python train.py --num_key_value_heads=1 --hidden_act="swiglu" --norm="rmsnorm" --norm_place="pre" --parallel_block=true --init_std_qkv=0.0651 --lr_head=0.0069 --train_tokens=83510000 --max_steps=10195 --dataset="wikipedia_en"
Each number is 50 + 10 x the weight over the matrix's rms, rounded and kept within 0 to 99. Layers, rows and columns count from 0.

# up: layer 5 MLP up, 256x64, rms 0.223, rows 119-185, columns 32-63
# down: layer 5 MLP down (transposed), 256x64, rms 0.161, rows 119-185, columns 32-63
# gate: layer 5 MLP gate, 256x64, rms 0.214, rows 120-185, columns 32-63
up119:54 72 52 72 44 62 46 50 64 54 28 56 69 42 37 62 60 32 47 40 58 45 38 45 50 67 43 54 51 44 80 50
down119:59 42 62 45 47 50 51 73 08 50 47 36 74 53 58 47 43 68 53 43 50 31 63 43 52 60 20 37 54 52 47 63
gate120:46 61 39 50 50 54 53 58 29 50 57 55 45 49 51 46 50 51 55 47 44 56 47 36 49 56 46 53 52 58 58 46
up120:57 63 59 51 48 62 64 60 47 53 58 49 51 40 49 50 61 50 53 47 37 43 53 42 54 64 60 42 55 55 55 50
down120:52 37 54 50 46 36 38 27 43 44 37 53 51 55 53 60 51 66 53 37 70 75 46 67 46 29 48 52 45 44 46 57
gate121:45 45 57 61 51 54 45 63 79 63 68 40 71 40 44 58 52 50 34 55 68 51 52 50 43 47 55 51 46 60 54 59
up121:57 32 48 74 31 65 48 55 67 60 55 41 44 27 46 56 46 51 37 44 44 43 59 43 61 55 73 35 39 43 49 63
down121:59 58 46 51 57 47 48 38 44 34 33 51 72 54 63 41 51 53 60 49 34 55 37 48 42 60 61 32 44 44 39 42
gate122:51 41 40 66 51 64 41 74 69 42 44 39 63 65 44 42 40 52 48 38 53 62 52 46 62 52 37 48 73 38 54 70
up122:70 62 67 51 68 73 53 56 53 50 35 24 35 41 43 48 35 61 67 61 41 40 56 61 42 38 50 53 47 66 41 44
down122:61 55 47 55 53 51 40 63 73 60 49 48 70 69 23 38 44 31 50 52 61 48 52 40 42 57 39 47 45 45 70 36
gate123:32 53 53 39 66 55 50 42 66 50 49 49 46 44 39 43 33 54 52 70 62 48 55 46 72 54 52 32 56 45 50 43
up123:44 53 52 59 53 53 52 71 46 69 42 52 49 49 63 31 50 68 60 40 47 61 47 55 75 46 50 30 62 48 68 62
down123:45 54 43 50 42 29 43 59 35 61 41 55 39 34 48 38 58 37 60 41 38 51 46 55 44 47 35 51 26 54 57 55
gate124:51 60 47 60 32 40 47 44 57 33 42 47 46 56 42 46 50 40 55 52 51 31 36 59 43 47 44 55 62 54 55 39
up124:70 43 53 68 47 51 50 56 56 59 57 53 38 47 43 54 61 38 56 53 46 59 29 46 55 58 56 48 55 47 70 51
down124:64 45 47 66 40 66 35 30 55 52 59 62 43 41 54 53 51 52 55 39 62 60 54 43 37 51 58 24 53 52 56 58
gate125:53 71 68 51 53 42 57 54 40 40 41 65 51 44 65 53 42 46 50 48 40 57 50 45 55 34 41 59 52 47 67 67
up125:40 39 46 58 56 48 38 55 47 40 56 35 54 56 67 52 52 52 47 70 47 54 53 55 35 41 54 35 51 55 55 64
down125:59 60 47 46 49 49 60 42 53 49 50 66 58 47 41 34 54 59 35 55 54 41 34 53 68 64 57 48 61 62 53 52
gate126:51 43 56 39 53 52 46 69 57 68 30 51 44 69 53 36 39 69 62 57 60 49 49 42 62 40 54 71 37 47 59 47
up126:44 52 58 29 49 52 70 52 50 59 42 39 50 58 43 45 21 63 58 49 40 58 41 42 51 53 46 53 48 59 38 43
down126:58 67 64 57 43 49 48 43 52 44 69 63 47 56 42 50 65 38 64 43 35 37 33 57 50 41 48 46 42 55 44 47
gate127:59 53 57 42 45 45 57 44 70 46 41 59 44 47 41 52 32 37 46 28 51 58 54 40 55 52 65 44 57 66 55 50
up127:46 36 40 37 42 49 56 47 72 72 39 49 54 44 43 35 38 49 45 42 48 70 62 34 44 71 52 40 46 62 47 46
down127:29 45 31 45 63 64 48 38 48 70 53 55 54 46 57 52 46 47 51 42 59 52 51 43 59 69 60 42 48 72 28 54
gate128:37 46 52 27 53 46 44 60 36 44 56 59 45 44 46 54 39 27 34 64 52 54 52 57 50 42 46 40 49 52 54 46
up128:62 55 54 59 50 38 53 53 43 64 36 59 58 40 45 47 56 69 45 50 56 46 44 30 49 42 55 64 49 37 44 40
down128:53 68 58 48 47 55 54 49 68 42 31 39 49 51 48 38 47 72 46 60 44 43 64 64 65 57 43 42 61 51 50 56
gate129:73 49 58 55 45 50 64 54 58 54 42 46 55 40 46 54 44 52 52 56 52 59 49 56 52 54 55 43 39 49 40 45
up129:54 58 46 35 48 60 47 60 37 55 65 54 48 62 49 70 25 41 63 52 56 66 52 39 58 44 46 45 55 43 64 54
down129:38 46 46 47 39 58 46 57 62 61 62 46 35 50 66 44 51 59 40 56 26 38 44 55 38 35 40 62 58 52 66 58
gate130:36 44 48 59 53 51 60 62 65 57 37 57 61 64 43 58 41 63 42 48 67 45 53 48 46 37 59 59 39 33 45 41
up130:55 36 47 49 27 58 44 56 55 41 47 61 70 45 62 49 60 46 59 34 51 50 52 45 55 62 49 65 67 57 77 51
down130:40 52 56 46 46 49 44 65 48 49 51 44 56 62 39 58 31 80 50 50 54 55 47 55 46 45 56 66 52 31 36 63
gate131:58 52 51 33 43 52 47 51 26 58 40 53 45 51 47 53 51 63 51 51 44 49 54 61 57 43 52 61 60 52 57 48
up131:49 53 45 43 55 57 44 59 36 37 55 55 42 57 66 48 46 54 60 54 54 57 52 36 52 64 34 53 58 47 50 56
down131:43 52 67 64 69 55 54 40 46 45 33 46 54 46 52 55 53 62 44 50 48 50 49 44 48 42 57 33 42 51 53 52
gate132:43 45 46 66 43 47 43 46 45 61 31 48 43 40 52 55 51 57 50 51 71 40 52 47 57 46 61 46 64 53 51 56
up132:40 50 51 59 37 55 55 42 41 53 59 65 61 54 56 58 36 58 36 51 44 48 64 49 46 52 50 72 66 55 42 56
down132:47 60 47 27 42 51 48 45 50 39 84 61 58 58 35 49 50 59 47 66 42 55 36 55 54 35 56 76 59 50 51 50
gate133:52 67 47 56 58 64 46 43 60 76 53 62 65 52 63 50 42 37 54 55 63 54 68 35 46 53 42 53 38 58 48 62
up133:49 44 55 52 44 52 46 47 77 61 41 47 51 74 45 59 48 38 61 30 40 52 53 47 53 49 59 52 55 62 56 35
down133:48 65 43 64 56 58 66 35 60 68 61 60 56 41 62 52 55 49 50 48 66 63 60 44 46 55 42 52 41 46 42 51
gate134:55 50 59 56 55 34 42 57 48 34 37 71 52 53 48 41 51 46 31 69 54 44 32 46 47 33 45 51 64 54 48 16
up134:39 69 52 61 45 51 63 57 48 52 47 52 51 68 49 55 54 34 60 50 39 50 68 52 52 38 45 55 47 35 43 73
down134:33 65 45 60 49 54 44 55 73 32 52 44 49 63 58 59 36 63 44 52 27 38 26 54 50 46 48 38 29 34 54 46
gate135:59 44 40 45 56 70 54 45 71 59 39 48 66 65 55 51 60 43 68 51 60 60 47 56 44 62 65 62 56 64 49 47
up135:68 50 42 41 62 44 72 51 36 61 47 28 50 59 32 38 48 43 57 53 61 45 58 68 60 46 43 64 50 50 43 59
down135:66 38 67 42 40 42 59 59 39 46 38 42 48 42 48 68 42 27 54 62 56 57 60 49 36 41 61 59 51 33 57 44
gate136:37 47 47 50 46 60 38 51 67 49 35 32 32 64 44 39 60 41 52 33 58 53 50 43 58 79 46 45 39 56 57 42
up136:45 38 58 55 39 53 44 31 65 44 61 58 54 58 67 59 56 54 49 54 44 40 50 41 54 38 71 37 29 64 42 48
down136:39 46 54 59 49 49 56 35 65 59 58 61 47 59 49 52 53 64 23 50 44 57 63 41 52 48 49 52 54 60 62 55
gate137:45 48 41 47 46 53 56 44 64 39 50 56 67 52 38 45 62 59 40 45 61 51 37 46 57 28 46 71 48 62 52 36
up137:51 45 51 47 40 59 54 49 51 44 53 45 58 62 49 63 45 66 42 44 48 54 53 50 49 55 38 60 23 56 62 38
down137:54 35 60 61 54 45 60 54 60 36 31 34 41 52 56 62 63 68 60 44 48 49 60 52 63 66 48 36 34 70 54 58
gate138:42 41 59 41 58 53 61 59 51 63 51 49 43 41 48 49 36 51 55 48 50 51 50 62 47 54 51 44 42 42 55 45
up138:46 52 48 54 57 56 40 44 61 52 47 65 39 39 57 58 55 45 49 33 44 59 54 48 73 55 65 53 50 50 60 68
down138:66 31 62 55 40 50 47 47 38 36 52 53 49 46 39 44 49 51 54 71 53 59 45 39 49 39 42 31 50 59 39 39
gate139:51 52 72 56 46 52 41 57 53 56 45 42 46 37 36 45 38 42 24 43 57 50 39 48 57 48 70 42 66 61 38 46
up139:54 52 46 51 47 52 54 55 41 31 45 35 61 52 46 54 49 46 58 51 46 46 57 43 43 54 37 47 43 50 64 58
down139:39 61 36 67 60 56 39 51 46 50 51 48 35 48 38 51 50 40 38 59 54 50 56 44 34 64 57 40 54 59 59 45
gate140:67 58 72 54 55 44 36 52 66 55 45 48 45 43 46 29 56 62 34 54 55 46 50 55 70 65 43 58 47 47 48 42
up140:38 49 58 52 56 70 38 60 40 44 43 46 38 48 35 67 51 46 55 46 50 33 33 39 54 30 48 39 64 47 54 51
down140:46 76 59 54 47 80 46 51 59 54 43 43 38 60 51 43 53 48 53 39 53 34 32 65 40 46 39 47 51 46 52 63
gate141:48 51 56 53 48 55 51 67 62 53 37 48 42 55 47 56 48 50 32 78 65 55 52 60 62 58 60 37 58 47 49 39
up141:37 60 64 38 58 54 37 52 47 65 50 39 35 54 32 76 36 37 51 41 45 63 43 52 61 67 52 46 42 59 53 44
down141:48 32 68 54 59 55 52 38 62 56 57 34 47 55 41 66 36 54 26 47 39 53 55 48 51 48 53 31 40 51 39 51
gate142:35 55 58 50 58 50 34 38 62 48 67 47 53 41 50 54 41 50 39 68 72 59 52 47 54 46 32 44 41 48 32 50
up142:33 52 64 63 52 36 43 50 60 53 44 46 58 59 33 57 57 40 63 42 37 44 51 44 46 51 47 62 52 51 79 31
down142:46 63 34 47 48 45 41 50 39 71 62 52 65 27 51 65 47 49 51 44 67 53 57 33 50 32 36 46 51 29 55 56
gate143:42 59 50 43 49 63 40 33 49 67 49 60 43 48 59 35 49 38 36 45 50 50 73 58 40 44 50 60 28 43 58 56
up143:48 39 74 37 55 40 32 53 41 50 45 60 51 39 52 49 57 38 60 46 55 43 47 54 65 42 57 51 38 49 60 40
down143:54 45 67 25 51 26 50 62 54 38 45 44 53 44 74 51 53 47 44 61 44 63 44 51 52 41 52 62 62 48 49 50
gate144:53 52 54 51 40 38 44 44 49 31 43 55 58 35 59 46 50 46 65 34 45 52 47 53 45 65 47 65 47 50 54 54
up144:41 43 51 41 71 77 47 41 62 37 57 52 49 62 52 38 36 41 46 49 42 50 45 48 64 40 57 58 55 38 49 46
down144:69 53 51 46 37 24 61 48 49 35 48 60 51 53 61 56 52 66 60 41 54 54 43 51 37 54 22 69 45 53 42 62
gate145:50 43 58 34 47 54 39 59 52 54 54 57 38 63 47 52 40 46 67 67 45 63 55 43 49 35 59 57 41 67 56 47
up145:62 47 45 43 46 69 44 56 35 56 57 46 42 59 43 58 42 54 53 40 53 59 49 61 48 52 43 46 24 39 49 48
down145:53 46 48 62 50 54 68 47 29 53 49 59 48 59 65 61 55 52 34 44 47 48 59 55 56 74 52 56 51 43 45 66
gate146:29 55 55 60 47 35 51 45 61 46 46 49 53 54 40 37 49 53 49 39 58 49 32 57 43 52 47 54 46 28 46 45
up146:52 53 62 60 21 45 73 56 52 50 55 57 44 64 57 50 45 38 72 70 23 48 43 52 52 45 55 56 44 35 31 65
down146:51 59 76 46 52 56 55 40 77 48 67 53 35 52 50 52 23 58 68 71 24 55 57 67 50 43 47 65 44 43 53 48
gate147:40 52 50 51 45 62 58 57 55 58 39 58 44 47 55 47 60 30 61 52 56 51 47 48 42 56 64 41 57 60 42 46
up147:41 53 52 45 45 60 44 60 54 38 39 54 58 43 50 62 49 52 56 43 52 48 46 60 54 52 61 40 55 45 50 51
down147:42 46 66 56 46 57 59 62 59 46 42 59 43 67 56 61 52 53 49 62 49 50 37 48 44 65 42 37 48 45 52 69
gate148:51 53 32 43 37 25 50 50 59 60 47 56 47 55 44 44 55 71 51 36 58 47 61 58 58 56 43 48 63 59 39 57
up148:40 55 63 54 49 50 52 66 47 44 40 45 33 44 49 53 52 67 48 49 35 51 63 39 62 56 28 48 53 53 48 56
down148:56 56 52 42 49 50 37 53 42 54 68 48 51 72 50 51 49 51 40 52 52 47 44 67 40 39 74 46 55 43 60 54
gate149:34 46 56 52 55 69 54 50 53 53 33 60 36 52 28 46 53 47 61 47 54 47 46 59 50 44 42 57 61 50 46 30
up149:43 40 39 43 50 63 42 62 54 52 48 59 57 76 39 60 42 61 60 38 40 39 40 65 52 35 62 46 51 37 38 44
down149:54 45 41 72 35 40 54 64 82 44 50 49 41 64 49 59 35 66 59 51 42 31 47 63 69 55 41 45 58 39 38 47
gate150:46 61 53 71 49 35 41 71 46 56 31 44 48 71 51 53 60 48 53 76 33 51 56 60 66 69 32 47 37 48 51 47
up150:58 46 44 58 40 53 56 62 58 49 45 67 39 55 68 28 48 68 43 54 48 71 46 58 52 43 59 58 52 32 39 42
down150:46 39 55 34 41 36 57 44 60 54 62 52 66 45 56 45 42 39 46 49 56 40 55 46 47 54 47 39 57 59 52 67
gate151:33 43 54 54 45 51 58 46 69 42 31 42 63 60 54 34 69 53 40 37 44 44 61 65 45 49 55 48 52 45 41 37
up151:58 37 37 50 53 45 47 59 60 36 50 43 70 42 50 25 60 54 56 42 56 70 67 42 62 59 34 54 47 37 60 31
down151:34 37 44 39 37 47 55 51 41 24 37 55 53 48 38 37 49 56 62 31 55 64 55 51 47 49 54 70 43 54 59 42
gate152:38 59 66 47 45 35 50 30 58 35 46 36 50 54 58 48 38 51 43 56 64 43 49 50 59 61 68 57 39 55 54 34
up152:50 43 48 48 42 58 44 55 54 56 52 70 45 50 68 31 55 62 54 49 57 68 69 62 43 55 48 54 42 53 59 59
down152:45 35 59 43 34 44 44 39 56 41 38 51 44 34 56 59 48 53 41 42 62 53 45 62 59 38 40 53 39 49 62 36
gate153:50 45 48 56 41 54 39 55 66 46 51 38 52 46 71 49 40 65 35 47 54 65 47 56 44 40 49 52 44 55 61 27
up153:57 50 58 57 41 32 40 45 55 60 57 50 47 50 57 51 50 48 35 46 41 49 52 37 52 46 41 43 48 41 54 35
down153:61 59 41 39 51 69 30 44 39 45 51 60 44 68 75 57 61 65 41 39 47 47 47 38 50 68 53 39 51 50 55 50
gate154:58 47 53 56 43 38 42 75 65 41 27 38 54 28 39 56 59 64 50 35 63 24 44 69 72 56 61 65 52 48 57 45
up154:56 64 36 49 42 31 62 57 56 53 48 42 33 78 61 40 40 46 59 50 22 59 46 17 68 31 42 63 32 54 68 51
down154:30 58 52 49 46 45 52 54 37 61 67 65 40 78 58 61 33 55 50 59 36 51 61 60 59 61 68 59 69 38 52 41
gate155:62 62 46 57 43 39 55 52 49 38 27 51 44 61 45 62 40 34 70 49 49 42 53 61 56 50 66 54 68 45 54 43
up155:45 61 58 32 55 69 61 54 46 45 51 35 54 53 40 45 48 52 55 66 40 27 38 42 44 56 27 43 60 62 66 46
down155:49 65 56 34 37 36 48 48 70 44 21 41 53 49 52 54 47 43 54 54 52 43 47 40 58 46 67 58 59 46 54 52
gate156:49 50 39 50 35 57 64 57 45 47 55 53 54 48 52 56 44 49 44 33 55 50 53 62 39 36 48 33 39 58 57 53
up156:41 49 48 57 44 48 59 44 55 50 44 50 38 46 46 64 56 32 34 48 43 62 65 61 48 48 52 46 40 39 43 60
down156:51 48 52 36 52 53 47 50 55 45 54 47 48 48 51 48 62 38 51 56 49 50 37 36 43 59 47 68 63 56 41 45
gate157:37 52 52 53 58 66 64 67 61 39 18 31 58 58 54 58 47 45 38 37 65 41 43 49 58 41 60 61 39 55 55 56
up157:27 41 49 46 52 65 55 42 45 41 35 46 46 68 56 61 53 53 51 35 58 59 35 43 38 49 41 42 50 66 33 66
down157:59 38 48 31 41 47 66 47 54 38 52 43 62 67 58 37 50 50 46 73 48 52 49 52 55 45 49 38 49 52 51 51
gate158:40 53 39 55 47 42 42 42 57 49 48 64 52 50 48 49 30 45 56 45 55 45 50 71 49 43 52 58 57 52 52 45
up158:59 46 41 46 53 49 43 48 31 66 56 36 51 50 49 62 65 43 53 46 61 57 50 51 34 52 53 40 35 53 49 58
down158:67 44 53 46 57 57 54 61 50 43 50 34 43 59 61 43 47 65 50 53 56 48 56 36 40 57 55 41 53 57 50 51
gate159:35 57 46 43 52 46 51 61 53 60 45 62 57 38 32 62 29 47 33 61 42 58 68 54 54 51 64 51 47 55 51 36
up159:47 56 46 51 53 63 75 68 55 46 78 40 57 46 50 47 39 39 26 42 60 48 53 32 53 58 58 43 43 59 49 67
down159:63 55 70 57 39 59 47 67 40 42 57 52 57 47 67 45 53 42 51 48 43 46 55 41 55 46 52 43 46 39 57 61
gate160:38 68 54 39 66 68 46 51 54 53 42 53 39 44 41 52 50 49 41 45 44 40 48 51 58 45 55 69 58 58 70 46
up160:35 43 58 70 58 62 51 45 63 30 48 47 48 68 61 47 49 52 43 60 40 32 52 63 53 57 59 50 60 52 51 56
down160:36 40 48 66 43 46 48 45 49 55 49 66 55 41 52 64 48 47 36 54 28 43 52 48 50 55 43 54 56 53 46 36
gate161:40 67 50 58 48 45 47 40 66 50 39 48 56 50 44 55 39 50 45 61 58 46 39 55 46 46 63 34 57 69 45 33
up161:41 45 55 49 44 45 70 55 55 30 29 60 48 37 34 58 56 50 52 35 51 44 43 48 49 43 56 62 69 52 64 45
down161:50 57 54 58 42 40 58 60 57 45 48 58 49 40 43 47 50 54 51 44 44 33 30 48 45 38 44 38 52 52 52 56
gate162:61 55 46 39 56 51 52 53 69 41 60 59 54 56 30 47 56 52 41 51 48 46 52 51 42 48 64 48 47 55 53 38
up162:52 58 46 50 36 34 49 50 49 50 55 55 39 54 53 63 47 61 47 48 51 57 61 45 28 53 59 41 41 64 36 53
down162:41 47 55 55 44 53 34 53 35 70 43 45 48 69 58 48 50 36 58 28 49 46 44 52 55 52 51 50 54 43 36 58
gate163:27 42 52 69 37 56 50 46 76 41 27 48 45 56 47 67 46 47 54 47 54 28 41 52 38 57 48 54 58 59 57 47
up163:46 39 65 51 61 44 45 39 45 72 44 45 56 63 51 61 41 54 68 32 42 46 68 61 48 55 46 50 42 73 60 49
down163:46 39 45 47 49 58 75 54 66 57 57 59 15 48 39 72 29 71 35 36 30 46 64 41 42 66 57 58 37 60 62 48
gate164:51 42 35 61 29 51 43 65 33 45 62 67 53 45 69 42 45 36 43 41 49 57 59 56 55 55 46 48 56 50 41 57
up164:49 58 64 39 34 48 39 72 46 43 52 52 41 54 47 66 47 32 40 52 36 50 60 41 55 66 56 49 54 35 52 38
down164:45 44 39 66 42 65 55 41 38 38 51 54 52 45 56 48 42 55 73 40 64 55 47 40 48 40 49 39 54 56 48 44
gate165:26 37 49 46 50 49 43 50 56 56 41 28 52 53 64 51 48 51 52 45 64 55 70 50 60 29 37 59 43 43 52 71
up165:44 55 47 35 51 41 54 44 38 51 40 66 66 51 61 62 62 62 43 50 55 44 60 35 40 40 41 70 54 52 52 50
down165:54 57 56 44 47 55 41 54 29 55 59 65 53 41 52 61 45 55 51 52 48 42 51 49 38 53 64 47 57 65 49 37
gate166:37 72 52 63 51 49 37 64 80 50 35 58 53 67 48 24 39 61 44 62 50 41 48 57 54 47 37 50 55 60 37 50
up166:74 38 34 28 34 55 60 51 24 10 43 49 55 30 38 57 41 39 55 42 47 34 44 73 72 48 63 42 71 55 61 54
down166:73 68 50 20 49 26 60 73 45 27 07 61 33 68 46 49 60 52 52 21 47 45 49 99 61 54 50 39 85 60 79 48
gate167:40 44 35 62 39 58 44 53 58 54 22 53 36 74 54 48 37 46 72 51 58 47 54 52 81 50 52 56 37 43 65 42
up167:47 46 62 63 40 55 44 47 59 65 31 49 34 54 45 54 58 37 75 46 30 44 59 38 53 26 30 31 64 54 75 47
down167:36 54 34 64 61 58 53 53 37 57 56 52 30 53 56 51 33 83 60 56 54 60 52 41 59 53 58 58 36 37 68 49
gate168:41 64 68 53 59 64 36 50 64 58 33 39 60 60 44 38 56 46 45 57 41 58 53 52 45 53 37 57 52 52 50 45
up168:50 55 53 51 47 27 58 31 49 36 53 46 59 70 58 53 63 58 66 64 57 33 54 52 49 54 62 41 42 35 50 63
down168:64 42 40 53 30 59 39 50 68 52 51 60 73 48 64 48 54 66 61 55 47 51 34 65 38 59 46 45 43 48 47 53
gate169:54 47 48 57 34 67 38 55 37 57 53 39 34 60 46 60 52 47 47 48 51 65 41 59 45 54 48 49 42 50 45 46
up169:80 55 33 53 58 59 48 58 39 60 57 53 47 45 54 57 47 53 52 57 39 49 48 49 49 35 48 41 45 54 44 44
down169:42 54 48 42 60 35 48 40 42 36 49 63 52 36 55 43 47 62 49 44 52 43 55 39 55 46 59 62 60 57 50 61
gate170:40 59 55 51 52 38 45 44 58 66 54 65 53 53 69 39 57 41 52 51 56 45 54 55 54 35 27 44 46 37 53 37
up170:48 42 49 61 51 25 53 70 34 50 39 46 45 42 61 65 43 67 50 40 50 39 36 50 50 39 40 55 52 43 43 63
down170:61 48 25 54 47 60 57 70 32 52 56 43 30 44 52 60 55 72 39 46 43 62 45 48 52 53 45 53 50 48 56 48
gate171:69 55 47 37 33 51 48 61 36 59 52 61 42 48 45 41 37 52 49 36 41 46 38 52 37 62 45 34 45 39 46 48
up171:36 44 42 62 59 68 57 37 43 48 51 49 73 56 69 59 45 58 36 37 42 49 62 47 50 57 43 59 38 63 48 51
down171:56 62 45 34 54 48 42 57 71 49 46 44 46 51 47 57 46 49 44 49 40 43 69 50 49 50 50 40 62 45 57 59
gate172:47 52 67 60 28 59 47 62 50 43 59 52 40 49 38 64 49 59 39 45 44 53 34 56 54 52 38 56 68 39 54 51
up172:43 41 31 50 64 50 42 69 56 45 50 51 47 49 49 46 48 59 46 57 51 76 53 59 63 55 54 41 57 44 49 48
down172:57 58 54 51 42 57 51 42 57 59 59 58 51 42 36 51 64 27 46 46 60 42 40 51 58 50 38 58 50 55 48 52
gate173:61 59 33 54 34 33 50 60 58 59 38 55 37 55 56 39 41 59 49 41 43 37 42 52 69 45 50 54 59 68 82 58
up173:35 63 50 56 61 54 44 34 34 31 56 47 63 37 50 53 74 33 38 76 61 49 62 62 39 40 53 43 51 54 30 42
down173:55 53 63 33 20 42 66 46 42 67 49 37 50 51 57 52 53 42 48 53 44 36 36 59 50 62 50 51 70 64 32 50
gate174:47 54 52 41 48 39 44 67 43 48 64 38 66 48 43 61 43 35 46 62 62 48 44 65 49 59 18 44 47 28 53 60
up174:53 45 58 50 52 49 30 61 60 48 45 48 55 43 39 50 44 36 43 55 52 60 40 47 54 37 32 50 37 41 44 48
down174:52 58 51 51 40 57 57 47 39 55 56 42 43 44 33 60 59 61 53 46 45 45 46 36 44 56 18 39 50 31 44 56
gate175:45 44 56 55 41 36 31 51 65 48 27 60 51 71 54 60 34 46 52 52 36 43 62 53 58 45 68 44 61 24 76 40
up175:55 37 55 56 59 46 36 37 64 49 54 54 43 53 33 60 59 45 52 47 36 35 66 65 53 49 38 58 37 41 42 41
down175:58 52 61 52 57 60 53 44 75 58 45 53 42 50 55 52 49 54 53 53 48 57 39 49 50 58 51 43 33 25 67 49
gate176:51 60 53 50 21 61 56 47 68 40 66 47 56 55 30 24 29 64 32 42 59 59 60 72 65 47 58 55 59 45 42 52
up176:55 41 52 44 35 55 58 48 54 51 50 50 41 69 30 45 50 50 40 33 35 56 45 75 35 49 52 41 52 50 64 61
down176:53 47 41 59 26 57 55 47 26 46 49 44 35 40 34 70 53 74 51 58 41 40 53 56 73 58 40 67 50 44 51 47
gate177:32 46 66 51 46 55 42 51 46 50 42 39 54 34 65 47 37 57 63 60 65 63 43 58 38 54 70 53 58 37 51 26
up177:64 54 53 55 55 42 62 66 41 54 52 39 54 41 46 44 56 34 38 56 46 52 39 45 57 55 45 58 60 43 37 46
down177:49 58 52 67 48 44 62 75 69 52 54 55 52 50 47 45 57 41 77 52 55 48 39 45 67 45 40 54 48 51 49 51
gate178:50 65 37 76 56 54 40 48 55 57 43 56 38 52 48 63 41 52 49 34 41 55 59 64 60 36 49 59 51 51 56 45
up178:55 48 58 44 49 67 65 44 54 42 51 58 43 50 47 55 56 53 42 42 41 57 52 42 67 51 61 42 36 45 47 43
down178:60 67 43 61 33 59 45 35 49 54 50 50 44 65 55 59 66 25 55 58 53 51 66 51 43 36 49 45 50 51 54 57
gate179:56 58 46 52 48 46 49 47 34 60 43 48 37 54 51 54 44 52 49 44 74 61 54 52 58 48 38 56 41 42 47 61
up179:36 52 49 47 42 45 43 46 59 34 35 53 55 49 46 59 50 59 50 54 44 57 52 55 50 59 48 43 61 56 55 59
down179:54 64 52 51 55 34 57 59 43 57 49 48 41 52 43 57 53 61 44 60 64 56 64 52 46 40 44 51 45 53 46 39
gate180:40 58 37 61 48 55 50 64 47 64 44 46 57 34 49 54 46 51 58 42 64 30 51 51 77 54 65 34 54 73 56 45
up180:67 51 44 52 41 71 43 47 68 47 31 67 59 53 63 42 57 32 56 58 50 59 53 38 45 47 58 39 45 70 44 53
down180:39 58 71 44 33 47 54 44 86 44 53 37 69 63 38 49 63 48 60 36 45 50 50 36 70 63 36 48 60 52 52 45
gate181:47 39 54 60 41 37 33 66 47 74 38 63 48 51 41 51 64 28 39 52 59 67 44 44 48 44 47 45 38 43 56 58
up181:54 48 57 40 40 64 45 44 59 53 43 59 70 40 51 42 62 53 64 48 42 48 68 46 46 55 70 60 38 37 48 44
down181:47 59 68 48 40 51 61 54 50 41 48 40 55 39 51 61 41 33 57 64 50 42 58 58 67 43 49 57 58 56 37 50
gate182:45 49 47 70 62 47 50 56 45 58 27 53 41 38 46 53 54 53 47 54 52 45 46 55 60 57 63 49 65 70 58 43
up182:51 53 48 62 23 42 62 47 62 42 46 49 60 30 33 34 44 66 57 49 45 50 55 54 44 56 49 54 26 43 41 44
down182:43 39 54 56 48 41 59 48 57 56 41 56 55 50 66 42 55 33 37 47 33 47 40 54 38 58 64 43 46 52 43 55
gate183:26 42 44 42 50 50 45 46 61 49 53 42 53 49 64 64 50 58 36 56 54 48 59 57 63 40 47 46 45 56 48 46
up183:57 62 48 43 59 61 55 67 50 53 51 45 52 55 57 50 32 40 54 45 62 60 55 33 51 41 44 56 53 37 52 36
down183:60 64 43 49 48 47 46 54 11 56 50 57 44 49 54 52 47 53 49 56 41 49 64 53 37 38 42 65 52 53 52 58
gate184:38 59 58 56 54 41 32 48 66 41 46 62 50 62 56 43 39 51 57 49 52 34 46 55 47 57 56 65 57 68 56 43
up184:41 44 35 57 40 53 45 52 44 59 56 58 50 57 52 46 52 57 46 55 60 58 53 46 43 50 62 33 44 41 45 49
down184:38 44 54 43 59 39 39 46 59 51 55 59 47 33 55 34 51 52 51 59 48 48 53 46 72 40 27 54 52 49 40 52
gate185:31 57 45 38 42 57 41 48 61 67 40 54 33 44 35 39 51 43 47 41 45 44 36 67 67 48 42 37 51 52 70 62
up185:53 44 43 40 34 37 36 30 55 56 65 59 66 38 36 39 41 46 77 55 59 53 53 52 41 69 28 65 55 31 41 52
down185:58 52 53 61 55 25 60 43 36 48 44 53 60 60 31 39 42 57 86 42 75 49 57 54 44 56 46 44 55 34 52 40